{"n_head": 10, "n_kv_head": 1, "head_dim": 64, "d_mlp": 1216, "activation": "swiglu", "positions": "rope", "rope_base": 10000.0, "qk_norm": false, "init_std_qkv": 0.0159, "init_std_o": 0.00284, "lr_mult_o": 1.26, "lr_head": 0.00357, "decay_fraction": 0.793, "final_lr_fraction": 0.05, "batch_tokens": [32768, 65536, 98304]}
Each number is 128 + 24 x the weight over its row's rms, rounded and kept within 0 to 255. Layers, rows and columns count from 0. The size above them is the row's rms in percent of the matrix's.

# layer 2 MLP gate, 1216x448, rms 0.0298, rows 87-107, columns 224-335
size [ 81 114 110 125 100 124  55  81 166  68  82 132  52 121 104 118  58  70 103 112 120]
[[ 93 145 126 156 133 104 142 183 133 117 117 133 131 127 152 103 138 138 146 119  99 142 127 128 126 127 138 109 135 167 136  72 132 100 109 130  97 146 141 173 150 104 140 148 139 147  82 102 136 110  67 130 118 147 145 169  98 131 109 163 130 115  98 156 158 104 116 120 142 113  77 177 111 109 195 178 136  81  96 144 111  94 141 166 115 143 105  86 150 120 107 158 100 185 180 117 152 135 121 104 121 134 147 162 125 109 116 142 195 123 119  99]
 [163 123 113 133 154 149 132  96 144 114 120  79 171 140 128  78 147 123 110 126 167  95 188 104 140 106 112 163 133 131 143 140 108 133 138 134 102 114 170 130 120 119 138 150 126 140 103 124 108 151 136 141 148 114 109 125 110  99 159 100 137 126  88 142 145 162 141 144 141 121 112 127 119 132 146 104 158 113 106 113 112 130 133 123 132 128 113 111 137 121 169 165 132  95 119 143 125 128 138 153  82 156 174 157 111  88 153 104 134 150 134 123]
 [127 115 117 191 141 118 119 154 109 131 130  93 103 161 163 155 139 113  71 101 180 119 112  96 115 134 150 108 112 156 120 100 106 124 112 112 137 129 126 128 107 138 115 119 118 125 146 158 166 148 148 140 117 108 122 145 118 133 150 157 123 126 146 158 125 101 143 180 118 127 153  95  98 154 137  80 141 132 134 132 120 100 148 150 161 148 138 127 141  93 160  99 147 120 149 137 116 146 137 126 145 151 122 140 112 124 142 165 169 141 125 120]
 [108 106 104 136 112 169 127 150 148 141 149 131 124 107 127 108 130 140 104 105  84 116 111  95 128 148 113 153 134 162 146 128  94 143 181 100 148 176  86  87 120 120 122 115 129 172 114 128 106 105 129 120 109 152 146 143 137  68 107 123 148 153 123 123 146 120 147 144 126  99 115 134 141 116 121 144  88 130 123 119 134 176 122 168 139 138 103  94 183 162 131 123  91 139 136 127 117 158 114 126 164 107 121 106 107 157 117 113 123 144 101 124]
 [ 84 114 169 131 123 148 120 112 111  91 110 113 120 142 149 162 119 122 137 127 102 112 127 140 103  88  89 129 111 156 131 155 128 126 141 130 136 112 146  87 156 170 141 118 164 147 118  98 160 145  74 121 154 134 143 152  98 131 104 170 109 140 120 180 109  99 143 122 112 148  68 155  81 164  84 114 147 111 111 122 156 150 168 127 101 123 124 133 144 110 193 100 166 134 101 148 164  78 135 103 129 140 129 148 100  84 164 119 120 124 162  99]
 [145 135 145 142 118 135 156 138 106 145 148 124 130 131 130 134 119 112 153 125 141 160 136 158 134 144 117 135 133 139 137  93  97  95 120 121 116 162 133 140 150 158 166 140 158 133 133 122 149 128 147 122 125 103 113 136  87 174 107 149 129 198 156 174 161 102 124 121 111 113 167 103 174 164 122 193 141 108 150 117 108 147  69  75 145 109 146 108 165 204 123 106 129 154 122 130 128 130 122 132 165 135 126 138 126 127 150  91 107 138 159 169]
 [126 140  88 162 164  74 118 113 154 128 152  90 108 153 112 159 119 204 122  99 157 134  92 119 115 115 147 126 136 153 121 132 138 122 138 121 112 146 144 148 134 128 112 179 117 137 136 122  72 145 188 131 141 137 145 146 123 141 176  98 144  52 159 108  95 150 141 133 145 103 139 154 106 164 161 133 114  66 144 173 131 136 108 147 126  99 141  97 132 139 125 127 135 114 113 119  74 129 112 103 148 108 131 131 122 122 154 136 121 156  99 125]
 [128  94 126 125 138 109 163 144 117 127 104 156 116 121 137 146 158  82 124 127 116  60 115 123 120 118 118 132 127 114 156 122 126 163 145 130 179 133 162 127 142 116 126 138 119 148 107 102 134 113  76 143 111 158 107 107 168 126 222 120 132 161 157  80 141 115 149 114 163 125 146 114 181  90 126 119 153  98 187 129 116 143 154 125 137 119 123 121  87 161 110  89 157  96  67 104 153 124 119 154 108 133 109 108 143 113 143 113 103 123  81 107]
 [155 139 137 129 170 121 105 121 150 112 129 123 104 115 142 117 190 132 103 102 101 107 172 125 120 210  89 154 121 149 145 122 159 119 179 121 102 159 139 208 110 118 104 154 166 124  88 120 127 159 116 140 166  90 133 103 133 106 146 121 148  81 126 116 145 137 108 113 147 107 134 129 129 117  89 166 139 142 165 166 102 136 135 103 148  90 116  91 139 175 122 112 128 133 102 132 127 125 136 166  91 109 152 116 155  96 131 114  86  96 112 132]
 [125 141 113 143 138 115 153  78 116 125 130 145 106 172 146 130 120 108 127  94  95  97 106 142 133 133 150 129 145 147 109  84 142 136  83 130 133 126 119 115 135 120 109 149 147 140 103 106  87 124  59 130 154 134 166  84 138 116 144 142 143 136 158 113 133 131 123 121 107 128 124 177 127 169 107 127 123  91 114 169 119 159 102 180 138 104 128 135 130 148 163 163 125 113 128 212 101  92  85 145 127 114 122  86 135 102 143 112 129 168 106 103]
 [102 143 199 118 110 131 158 130 107 110 113 138 123  90  80 164 116 107  97 116 118 113 122 158 128  96 109 124 128 119 134 103 117 109 112 124 162  59 132 118 105  79 138 118 137 152 163 111  79 128 107 153 133 133 113  94 143 124 174 140 110  83 143 113 123 108 156 128 144 148 127  86 143 113 117 106 148 107 133 138 156  89 104 157 131 172 147  95  82 113 152 101 110 107 131 112  86 113 163 140  86  87 167  91 160 135 119 112 162 122 117 110]
 [124 128 115 130  94 126  83 122 131 144  98 120 107 119 130 162 125  87 110 147 100 165 140 139 129 151 109 142 128 123  91 113 156 103 147 127 129 118 176 120 148  89 123 129 116 126 124 133 119 155  90  78 110 151 128 132 122 135 141 134 110 153 143 143 151 149  91 120 117 162 160  98 131 142 122 151 112 155 147 102 161 112 101  87  82 125 163 126 148 136 109 130 135 147 114 152 149 105 118 158 173 119 115 123  71  80  98 128 115 104 155  86]
 [139 135 100 133 184  94 115 118 109 139 119  96  90  50 118 140 118  90 123 124  86 119  94 119 108 116 151 145 152 143 126 124 123  79 136 103 133 160 105  89 129 119 119  92 132 131 146 105 112  80 126 142 114 127 152 132 142 126 204 125 110  89 137 140 150 131 132 142 150 202 128 134 109 137 112 131 121 138 123 138 168 136 123 126 170 143 120 126 132 109 147 138 109  95  87 149 103 118 138 110 137 120 143 128 122 103 117 113 120 164 128 142]
 [112 122 133 154  68 133 111 117  98 117 155 129 149 127 153 180 142  94 129 153 120 122 111 137 112 126 121 107 128 127  93 146 145 131  96 122  94  88 142 143 118 141 129 136 120 156 168 122 121 129 121 134 155 120  96 106 147 135 135 108 118 156 165  74 107 116 119 140 148  49 151 122 140 135  98  97 125 168 112 132 124 142 172 100 146  84 129 106 122 127 180 145 113 144 155 100 118 124  91 115 151 112  78 139  88  85 127 110 103 127 141 104]
 [121 118 178 132 138 143 129 107 155 131  90 146 115 144 117 120 111 148 146 163  88 179 159 158  88 126 142 106 116 176 168 146 112 142 148 127 157 126 135 141 170 132 130 141 130 150  97  80 146 150 149 148 139 150 169 128 109 151 133 105 155 137 151 124 144  71 176 127  98 139 121 111 136 105 110 151 108  67 156 130 177 127 135 144 141 130 112 135  75 157 122  57 119  94 173 153 153 164 108  90 111  77 158 120 132 150 147 190 139 175 120  99]
 [120 143 171 119 160 130 132 142  85 117 111  77 148 176 184 137 167 101 106  98 123 161 120 149 103 132 135 137 125 150 117 113  98 117 104 129 100 114 146 111 119 105 116 130 136 118  79  99 161 134 139 122 121 133 175 167 124 127 127 129 126 106 124 156 109 158 127 158 175 121 113 138 115 158  90 123 124  81  92 152 140  94  84 118 143 136 155 104 155 111 114 115 122 111 117 114 112 121 148 103 145 141 144 129 147 119 127 155 116 126 119 141]
 [128 105 161 136 144  94 113 103 131 119 146 112  99 144 128 174 130  48 164 136 102 129 135 120 112 112 123 156 125 130 129 106 115  97 199 129  99 136 154 119 132 167 132 111 128 102 116 112  95 162 150  97 118 125 145  86 108 115 113 154 147  65 144 147  97 140 139 147  64 159 101 142 130 109 150 117 134 116 112 134 132 122 113 151 101 115 151 142 126 117 133 128 144  98 111 115 160  90 113 126 143  98 130 127 125 116 129 111  54 100 101  98]
 [158 166 149 146 122 127 147 166 102 144 105 108 140 106 117 131 135 162  98 126 125 169 129 123 154 141 171 114 105 104 130 108 118  98  92 111 114 101 137 123 120 150 120 152 122 131 124 210 127 122 128 122  94 101 108 146 128 125 145  84 148 110 140 117 150 134 104 123 154 117 131 130 116 115 136 199 121 108 180 146 150 119 136 172 157 113 180 103 126 119 137 116  77 213 142 146  85 121  98  57 191  90 111 123 125 120 172 111 100 123  98 131]
 [103 136  83 139 121 137 127 136 149 148 161 113 151 137 143 112 149 117 216 152 132 156 151 142 149 124 156 117 133 119 127  88 113 129 134 138 114 118 116 108 132 148 145 117 113 115 124 102 160 132 137 118 104  99 144 172 148 130  95 137 108 113  81 131 147 135 124 119 174  98 127 179  98 175 126 180 120  89  76 164 129 105 130 104 148 141 129 177 173  95 142 149 124 106 135 129 124 122 134 115 154 146 131 127 129 147 140 150 117 124 175 123]
 [116 164 178 150  98 123 117  88 129 126 112 104 145  22 143 148 136 101 167 174 115  94  96 157 111 123  83 144 135  85 131 136 160 119 129 109 132 172 132 102  94 110 138  84 136 134 101 161 118 124  98  77 186 113 106 134 141 101 179 123 158 124 145  77 136 132 122 143 108 126 106 152 189 107 134 127 116 106 135 123 128 123 182 118  96 105  84 120 100 129 136 163 146 140  99 111 116 102  88 146  90 161 133 114 126 133 178 168 120 155 156 136]
 [136  76 107 111 124 114 154  99 127  84 120 110 122 132 152 101 113 147  92 164 124 144 141 105  98 122 131 136 136 122 124 122 118 150 147 107 126 169 139 166 101 138 119 110 161 213 171 149 117 151 161  95  92 148 139 115 120 117  87 107 158 126 132 143 143  95 125 125 135 131 146 144 133 136 138  73 118 119  96 133 162 134 142 109 128 152  77 102 180 147 153 136  35 117  82  91 133 146 118 117 138 158 122 162  72 144 146 151 134 132 105 158]]
# layer 2 MLP up, 1216x448, rms 0.0293, rows 87-107, columns 224-335
size [ 89 111 133 120  91 108  57  90 154  58  68 108  54 107 104 112  59  77 121 103 115]
[[147 127 125 106 103 104 158 131 120 147 118 140 116 110 153  91 136  84 144 156 132 164 105 146 141 160 102 141 141  82 156 134 120 129 130 133 117 116 114  91 141 145 115 128 155 147 134 147 123 185 139 154 130 157 137 107 144 121 106 189 128 121 106 154  97 124 178 142 155 156 129 124 136 169 113 160 136 129 134 137 158 148 117 127 130 142 173 144 181 123 148 124 116 115 155 121  79 123  70 136 160 109  98 130 130 124 117  84  74 124 121 105]
 [158 112 127 145 143 161 121  96 153 114 115  81 167 134 123  91 150 131  87 118 167 101 183 103 126 115  97 164 135 129 139 159 107 148 147 134 108 109 141 144 129 116 127 152 127 150 113 126  95 143 125 143 157 110 102 120 113  85 163 103 134 118  93 145 143 158 152 144 124 117 110 117 121 134 147 105 164 105  91 107  98 133 122 121 150 133  98 108 137 119 170 163 128 102 120 139 136 120 140 156  83 157 179 155  92  94 156 100 131 138 128 125]
 [138 191 143  84 100 139 177 144 158 113 111 178 148 146 132 134 138 124 133 111 149 120  95 113 126 134 163 104 105 104 118 191 104 137 126 127 167 136 130 141  94 178 156 125 149 122  96 131  92 122 152 134 118 175 120 102 105 121 128  69 130 159 153 107 142 127 141 135 128  71 165 139 137 155 110 147 105 145 150 146 126 151 143 114 108 158 137 101 130  88  96 103  91 104 155  94  95 138 157 144 131  90 150 118 134 161 149 103 145 106 105 128]
 [110 103 105 123 111 173 111 141 155 161 162 166 129 113  92 129 116 133  93 106 102 114 118  81 140 125 100 154 128 159 131 129 104 162 155 112 132 177  93  65 111 149 104 109 128 136 123 106 124 106 119 116 125 154 175 133 158 117 125 125 165 154  91 136 132 130 150 133 142 102 119 150 148 123 126 130  69 125 115 101 113 174 132 149 130 125 118  95 186 151 112 125 114 146 137 120 126 161 142 154 156  79  97 131 126 165  83 101 134 128  92 137]
 [175 122 126 150 135 110 117 111 134 144 125 157 130 111  98 126 146 139 102 189 101 139 182 124 129 141 141 131 152 138 127 125 120 103  99 125 117 172  87 156 122 125 109 145 106 111 112 123 147 141 152 129 130 117 121 103 126 118 140  88 128 117 122  94 169 108 150  53 159 146 130 110 120  83 134 153 155 140 104 140 140 135 129 137 152 124 143 153 105 123  83 153 130 103 110 108 111 150 125 132 148 112  99 101 130 149 139 118 133 131 129 126]
 [113 115 150 141 130 112 125 134 155 116 112 150 124  91 114 143 113  89 165 165 141  96 104 129 133 115 127 141 139  91 112 159 125 164 143 127 124 128 160 116 120 129 138 197  92 128 114 120 133 131 140 115 169 164 119 121 136 145 122  70 152 143 128  99 104 115 112 118  89 115 132 118 173  44 130 103 112 142 139 141 120 155  65 107 132  96 105 146 121 137  84 119 145 125 175 125  78 123 179 126 105 135 109 136  99  89 147 108 112 113 102 134]
 [136 103 115 129 120 114 161 175 133 119  96 130 140 132 156  97 117 123 117 133 115 149 138  83 133 106 115 118 114  96 147 112 123 129 147 125  93 102  94  95 115 108 108 124 134 124 159 143 141 119 163 116  81 134 131 106 164 137 109 120  75  74 120 105 114 125 117 141 123 175 144 112 130  97 184 134 149 110  94  78 140  76 149 154 141 133 135 107  95 147 134 139 129 115 113  97 154 117 118 126  95 120 178 143 136 125  75 130 148 143 147 187]
 [113 164 169 146 181 141 121 114 110 132 153 121 131 119 110 113 109 136 111 106 139 146 113 123 109 156 157 102 109 116 138 116  96 146 112 130 127 115  93 161 132 134 123 144 149 128  85 148 105 140 165 135 156 130 166 134 122 112 114 137 139 152 125 137 126  99 143  90  90 154 166 121 108  89  94 135  90 140  98 112 118 142  97 120  93 133 104 139 168 111 138 145 128 111 164 128 158 141 145  91 125 153 155 114 126 123 146 146 136 130 142 110]
 [142 156 128  93 161 125 115 110 156 128 137 132  87 137 157 134 174 115 134  94 119  99 136 127 104 206 109 172 142 145 130 109 159 127 174 124 123 150 133 169 118 123 118 112 183 105 107 109 142 143 113 145 160  81 128  99 160 107 147 133 140  80 151 101 123 144 117 134 145 129 137 127 145  74  52 164 139 153 210 159  78 134 125 117 165 116 122  94 145 179 122 153 135 146 113 154 149 114 144 141 113 103 145 120 126 110 116 108 109 104 117 148]
 [ 78 122 144 129 151 124 152 125 112 141 170 102 129 118 139 120 117 169  43 164 124 133 146 100 170 131  96 134 162  98 147 165 116 111 122 121 105 126 143 113 167  80 138 145 120 126 125  60  65 121 124 100 124 115 152 161 141  98 129 121  94 126 126 146 139 156 138 148 141 135  56 127 135 120 142 146 124 136 146 128 127 138 125 135 157 118 137  83 174 114 131 125 140 130 108 118 128 133 134 115 127 110 109 143 143  92 114 106  81 147 122 154]
 [117 140 137 141 131 120 168 144 112 120  99 140 133  81 121  91 120 164  92 152 138 120 159 174 137 132 131 122 120 110 131 107 132 120  90 135 160 121 115 116 114 102 112 138 117 134  87 234  99 160 161 146 119  98 145  63 129 159 141  97 128  57 194 114 100 102 149 137  79 149 165 111 147  95 144 102 147 107 143 140 144 138 112 139 123 147 136 104 104 143 119 113 107  77 137  91  60 120 135 147 100 139 137 124  85 146 120 126 132 125  94 127]
 [125 114 155  73 140  90 107 114 116 116 110 102 107 144 140 131 152 144   0 112 133  87 132 137 106 139 145 171 148 147 115  88 128 122 134 129 138 150  95 132 117 133 115  92 140 142 106 105 114  98 169 120 128 117 155 151 145 109 118 143 122 107 170 106 144 127 121 168 123 150 143 140 111 144 175 106 109 108 179 146 114 180 136 136 160 112 104 128 153 136 120 135 122  74 117 132 111 111 125  95  90 122 131 100 125 140 147 148 191 145 146 162]
 [123 131 128 121 122  82 138  79 136 103 128 123 131 154 138 137 101  98  95 123 119  98 148 133 135 105 115 146 124  73 102  96 124 138 136 117  86 159 145 126 159 188 130 129 184 130 120 150 116 134 101 145 117 150 153 122 139 133 111 151 100 138 151 131 100 125 119 157 112 135  66 102 125 131 114 125 130 157 138  95 159 114 133  93 171 105 129 132 113 129 138 131 136 173 158 132 124 157 114 111 134 101 153 104 174 152 116 144 110 122 121 143]
 [123  92 155 107 117 164 134 130 106 124 188 143 110 108 125 115 134  83  84 153 125 130 106 117 104 147 115 136 130  94  97 112 154 141  97 131 125  96 135  89 144 123  98 129 122 121 180 111 135 125 135 142 138 118 103 107 170 141 102 118 114 164 133  88 106 109 134 164 124 116 120 102 143 151  89  63 135 189 127 121 135 147 131 114 150  86 112 128 128 130 164 109  98 120 122 123 111 152 106 113 153  99 132 164 101 117 110 107 153 117 135 126]
 [107 130 105 135 123 104 121 118 127 123 159  70 132  94 172 116 122 132 117  96 153 107 100 101 137 142 110 124 169  88  87 110 145 116 115 128 132 120 110 139 108 121 140 143 152 122 143 162 124 105 118 119 132  93 109 118 125 105  91 137  97 122 133  88 110 181  93 148 147 134  96 156 118 122 172 112 144 134 112 146  74 122 121 124 123  99 147 113 181 134 136 221 127 135 113 128  82 105 112 161 159 178 112 113 100 113 133  81 101  96 151 137]
 [107 105  69  87 118 130 141 151 163 110 141 123 135  79  69  95 109  70 117 149 146  88  91 111 101 125 130 146 116  84 151 144 114 104 106 141 123 171 116 130 147 142 113 151  90 136 152 161 125 104 121 144 114 155  86  91 144 119 142 149 100 151 148 127  91 134 131 148  93 111 129 108 127 150 120 134 132 151 156 135  89 130 175  90 128  89  94 149  97 110 116 132 121 127 137 120 125 108 110 115 127 125 131 172  83 120 156 118 151 135 134 151]
 [149 123  89 135 159 147 100 135 146 148 146 126 149 161 160 141 120 166 149 166  69 110 128 172 143 116 119 125 138  90 113  79 129 146 138 132 103 135 118  60 156 100 119 151 146 109  75 132  59 107  97 106 128 140 207 117 121 120 150  80 121 140 132 142 115 128 132 152  83 154  95 159 116 133 164 179 102 105 147 136 132 112 146 167 139 131 115  98 128 113 169 112 111 128 142 115 134 140 105 167 115 125 147 133 138 138 147  92 127 124  98 149]
 [ 93 103  96 116 156 129 151 107 147 117 188 139 114 151 174 132 115 118 136 140 110  97 100 153 135  99  94 147 145 144 120 171 115 152 146 146 124 127 139 137 123 139 154  95 127 125 173 119 115  69 113 158 139 157 126 126 138 134 120 158 137 122 157 140 126  94 142 135 123 130 140 166 150 123 148 134 113 144 145  84  82 140 162 123 120  91 107 123 115 141 168 146 146  82 135 150 136 151 140 164 115 152 162  78 162 108 146 137 144 110 125 117]
 [108 126 103  90 163 155 114 110 150 101 159 100  78 167 142 105 156 118 140 110 117 134 129 112 119 133 134 146 165  89 145 146 114 187 160 127 156  93 113 150 100 144 139 110 128 120 119 166  79 180 136 134 156 127 167 128 149 126 132 158 134 159 171 138 134 138 113 138 139 124 100  89 111  89 114 124 138 104  93 161 135 121  92  99 123 133 105 132 136 116 141 154 104 126 161 150 143 172 113 113  82 158 100 176 163 170 111 140 124 112 127 110]
 [152 120 101 146 114 126 122 131 123 129 123 135 132 111 112  82 165 130  72 153 135 107 123 121 130 136 124 115 102  98  83 102  95 144 124 120 123 131 153 128 149 124 103 130 152 150 110 156 102 140 125 121  77 124 137 152 162 137 138 105 130 152 135 171 168 123 112 138  66 149  98 107 145 134 174 172 141 105 165 141 150 151  94 134 122  99 141 141 120 127 143 129 128 103 143 101 125 115 159 127  94 137 138 118 170 117 170  96 162 140  98 165]
 [131 187 146 150 140 126 119 149 147 160 126 148 109  92 134 152 141 149 155 131 131 149 103 122 156 141  92  67 147 132 121 153 146 123 134 127 132 106  83 103 178 128 170 136  97 124  93  90 146  97  87 158 127 122 145 118  94 107 146 132 100 133 101 104 128 168 127 176 104 130 111 123 108 105 104 189 143 100 163 143 132 122 128 154 127 113 152 154  91 129 112 102 152 157 156 153 110  78 142 153 120 100 186  79 143 130 101 100  98 140 143  80]]
# layer 2 MLP down (transposed), 1216x448, rms 0.0286, rows 87-106, columns 224-335
size [ 88 111 129 118  94 119  55  88 136  66  78 128  51 109 103 109  58  75 119 114]
[[ 92 141 116 106 126 143 123 169 127 143 127 130 105 119  97  94  99 189 172 135 146 146 126 153 115 122 131 146 162 129 127 172 103 168  80 105 145 118  98 137 121 137 173 109 100 118 107 144 142 126 131 152 115 145 126 146  85 107 139 102 163 123 123  89  97 134  96  92 157 106 113 153 154 139 114 148 103 108 130 138 132 126 109 104  90 112 125 158  57 113 142  80 142 148 155 139 111 126  98 106 119 105  94 139  82 102 120 124  81 136 108 151]
 [132 145 124 139 136 175 138  94 138 135 122  78 161 149 130 121 156 115 129 113 146 128 139  84 111 116 145 161 114  93 151 127  88 142 150 171 117 120 175 117 148 154 119 142 121  71  86 109 127 119 149 148 138 135  96 139 122 136 138 106 144 154 102 140 112 168 133 125 152 111 129 138 100 136 148  74 136 151 129 118 104 123 149 123 131 136 110 145 146 130 141 145 158 129 111 143  88 123 112 163 106 186 110 181  89 122 149 111 136 172 105  89]
 [106 173 125 141 150 128 111 174 154 183 141 127 152 131 126 118 125 134 177 153 131 111 102 153 125 161 117 127 145 148 116 129  73 157 136 147  82 159 131 138 148 119 128 106 129 110 136 101 153 164 141 110 151  54 132 115 144  99 164 139 137 174 112 142 105 138 116 141 137 148 113  96 128 127 121 132 178 100 106 106 136  96 104 135 126 132 133 131 125 101 114 160 145  99 113 135 129 126 131 145 121 140  87 121 127 128 129 111  94 147 126 143]
 [119 128 101  91 101 198 115 116 135 155 186 131 137 136 112 113 105 117 117 116 103 116 121 108 122 117 124 160 129 128  83 117 118 159 168 137 132 185 119 130 141 130 123 132 101  60 119 140 121  76 130 112 132  98 139 148 101 193 127 117 142 171 100 180 152 126 156 152 115 116 111 174 138 141 112 122 128 117 100  64 123 140 145 143 140 116 108  93 109 146 117 122 123 147 119 124 105 134 114 167 122 130  98 144 154 120 108  97 143 125 112 149]
 [132 136 120 107 121 112  84 125 129 159 143 112 133 133 107 115  86 126  88 110 169 124 160 109 100 122 139 149 123 129 111 112 131 179 126  93 139 125 129 132 165 175 143 140 103 186 156 146 104 131 102 123 101 111 104 134 123 118 157 111  94 140 108 116 127 144 151  86 190 136 117  86 141  74 115 113 101 110  93 108  89 134 157 165 120 108 111 151 161 118 108 165 155 138 137 141 152 121 135 112 115  88 136  81 117 148 125 123 122 142 128 125]
 [141 111 112 132 107 151 162 152 155 113 168 132 125 131 135  97 166 109 210 128  83 150 102  87 102 128 110 148 135 118 119 161 111 161 119  85 156 135 142 166 146 147 127 101 135 111 135 110 154 134 143  65 144 147 148 141  98 103  93 153 167 124 100 100 153 113  95 125  82 122 163 120 153 105 100  82 164 119  99 133 104 137  95 132 120 112 107 103 126 173 146 121 126 136  52  82 136 148 130 134 127 195 155 154 131 108  78  84 129 117 136 129]
 [133 129  99 121 109 103 130 141 149 110 146 115 137 154 145 130 141 108 131 124 150 146 147 140 164 115 118 136 147  98  97 155 100 109 126 124 164 145 103 155 160 169  77 171 108 151 114 132 144 124 156 135 139 132 127 116 129 155 187  78 108 131 100 121 163  69 129 116 137 150 148 130 114 137 150 120 111 149  99 134 113 137  87 131 110 103  99 167 128 108 129 133 117 124 165 137 103 136 157 163 162 130 159  86 147 100 142 145 117 173 124 151]
 [129 140 109 111 112 136 122 106 130 125  87 144 137 137 144 139 144 120 125 128 145 118 129 130 140 136 123 159 163 162 165 161 118  96 104 126 144 118 128 145 125 124 111 141 158 171  63 124 170 174 107 152 104  83 122 149 138 137 142 133 117 138 151 142 140 152 164 145 152  65 162 112 130 133 104 142 108  98 168 110 132 167 136 176 165 121 143 113  93 147 111 139 152 129 156 167 142 121 160 131 122  99 123 128 123 152 132 141 119 102  91 144]
 [131 146 146 122 158 129 143 134 120 135 152  93 116 177 155  99 100 117 146 113 144 131  82 157  98  65 156 128 120 110 145  91 100  89 132 213 134 141 140 134 121 107 106  98 124  46 115 148 104 106 103 115  95 151 111 116 117 167  94 128 126 122 165 108  74 130 107 160  98 155  98 169  88 167 136 113 111 121 171 152 115 135 124 118 134 123 105 144 137 131 139 101 133 134 145 144 137 117 163 125 108 138 102 138 112 141  97 141 152 128 111 182]
 [ 84 102 167 108  90  87 109  97  91 104 143 147 112 169  88 123 121 133 121 103 141 139 128 112  73 128 102 103 142 127 113 105 137 122 120 148 141 109 124  99 101 123 165 135 104 149 156 126 102 148 128 105 114 157 141 152 124 161 141 108 154 165 150 121 152 137 122 134 144 164 137 129 153  94 127 134 127 113 137 132 102 143 111 121 148 107 123 104 178 134 136 132  94 141 127 130 114 110 135 134 143 110 133 103 146 129 130 135  98 167 161 134]
 [133 128 126 185  77  73 122 129 104 112  50 167 145  94  96  95 118 139 150 106 108  91 120 137 111 129 144 167 130  86 156 129 177 124  64 147 133  92 163 124 106  90 102 137 179 109 123 134 143 135 129 116 151 139 116 105  92 126 137 141 107 100 138 151 144 139 125  40 108 136 112 110 137  95 103 112 126  88 134 128 148  72 131 135 114 146 130  87 109 115 138 121 115 123  79 117 152 140 164 101 168 116 135 144 150 117 108 102 131 123 136 175]
 [118 149 167  93 133 110 127 110 108 115 133 128 118 136 125 113 157 189  95 135  99  89 133 125 114 140 118 150 109 113  95 102 156 144 159 121 133 123 144 192 143 141 118 121 108 171  70  77 101 139 149 154 126 141 146 108 118 115 117 148 146 124 140 134 159 156 167 123  81  88 138 156 141 144 169 143 143 176 137  69 155 123 117 129 109  99 109 117 166 117 115 117 107 121 138 132 114 130 125 163 131 132 128 137 151  75 113 112 100 108 150 136]
 [116 117 166 148  73 149 142 112 162 113 110 155 131 155  94 127 130 139 133 149 167 105 102 133 109 120 151 119 121 111 138 105 160 141 126 101 128 128 136 131 136  83 171 117 161 139 143 128  97  84 142 195 130 141 157 170 127 127 142 124 151  91 113  90 112 144 126 154  94 145 143 145 133 111 162 121 123 121 130 151 120 161 148 190 110 122 102  97  99 130  98 120 112 160 145 125 139 105 122 131 155 128 140 125 149 143 172 163 110 125 148 115]
 [116  93 160 133 149 118 116 139 109 116 139 127 136 142 151 143 146  98 119 152 145 110 172 129 122 115 117 104 120 130 129 108 149 135 103 187 131 127 116 146 110 108  89 108 125  67 141 109 137 124 143 152 126 156 145 137 120 145 148 120 112 113 160 129  97  94 134 136 123 106 120 160 131 159 112 105 139 154 141 146  96  80 144 114 141 123 104 109 146 131 123 143 140 114 130 129 151 133 134  90 139 127 163 125 197 114 165 106 118  95 128 166]
 [ 99 116  95 153 128  89 137  99 126 128 114  88 136 110 121 120 112 149 121 131 153 119 104 147 170 158 158 156 146 104  94 143 132 105 120 107  96 141 125 149 151 124 136 122 141 154 123 131 116 109 131 135 140 127 151  99 140 118 151 158 138 136 148 103  98 140 101 146 139 125 105 143 151 146 113 136 126 138 110 120 152 120 139 103 124 130 138 124 151  92 157 153 127 108 163 145 113 114 143 137 152 112 151  95 180 102 193 145 112 110  99 143]
 [ 84 123  90 164 117 143 116  84 150 128 109 127 136 135 120 182 130 116 112 128 143 116 108 150 135 153 109 138 115 104 137 134 110 110  83 150 125  86 119 136 161 134 103 144 151 199 133  95 183 162  73 146 179 123 139 111 103 138 137 150 111  97 131 165 127 122 162 137 126 161 156 106 109 164 120 141 137  94  96 100  76 100 137 167 141 101 136 118  94 151  96 122 132 137 127 136 147 131 133 127 101 124 117 151 126 110 192 123 110 146 167  92]
 [117 152 108 122 146  97 160  90 113 104 125 139  89 147 135 114 103 107 143  89 183 132 119 100 107 122 108 109 121 152 127 128 117 116  82 136 118 121  80 111 109 151 119 108 131 108 108 169 138 129 104  99 132 111 139 125  90 137  80 113 163  98 175 154 166 100 150 131 128  96 102 123 143 133 159 140 131 127  75 120 165 138 117 115 145 122 149 143  98 159 107 143 132 158 112 138  80 138 137 113 132 127 135 124 166 126 106 116 186 144 113 130]
 [104 140 170 121 132 130 131 125 122 151  90 123 144  92 133 143 162 108 129 145 141 125 131 159 167 122 142 158  96 122 173 120 126 109 143 128 133 114 117 134 154 142 145 133 140 113 142 162  97 103 102 150 181 117 150 170 107 133 116 154 166 140 111 117 122 115 161 129 164 113 142 151 137 117  97 110 123  95 177 136  92 141 130 116 164 143 131 119 157 177 106 140 144 159 109 121 177 148  85 135 123  92 159 133 167 135 106 156  96 157 137 128]
 [ 97 123 136 103 132 155 148 138 119  96 152 151 155 105  81 146 132 145 111 153  94 107 113 112 100 106 135 143 129 179 134 184 167 186 177 142 126 113 127 166 128 102 174 125 136 136  92 127 136 164 148 141 128 114 117 124 130 130 111 150 125 135  85 103 144 161 138 108 102 140 110 125 139 110 149 126 142  98 158 107 171 161 132 146 113 148 102 145 114 144 110 156 137 143  70 127 141 159 155 116 105 111 144 127  72 125 135 146 130 156 130 137]
 [ 86 115 138 176 114 143 146 104 150 153  99 111 148 146 133 148 131 132  65 148 115 131 106 170 149 117 125 136 160 102 115 102 125 143 121 110 119 184 136 115 125 108 123  59 194  69 101  94 180 111 132  67 133 132 143 120 114  84 111 124 123  95 135  89 111 133 144 107  55 117 128 105 139 128 150 143  90 129 149 119 148 123 168 160 133 122 158 158 158 132 101  89 164 112  95 125 127 127  81  91  91 113 106  94 116 107 154 105 104 142 155 130]]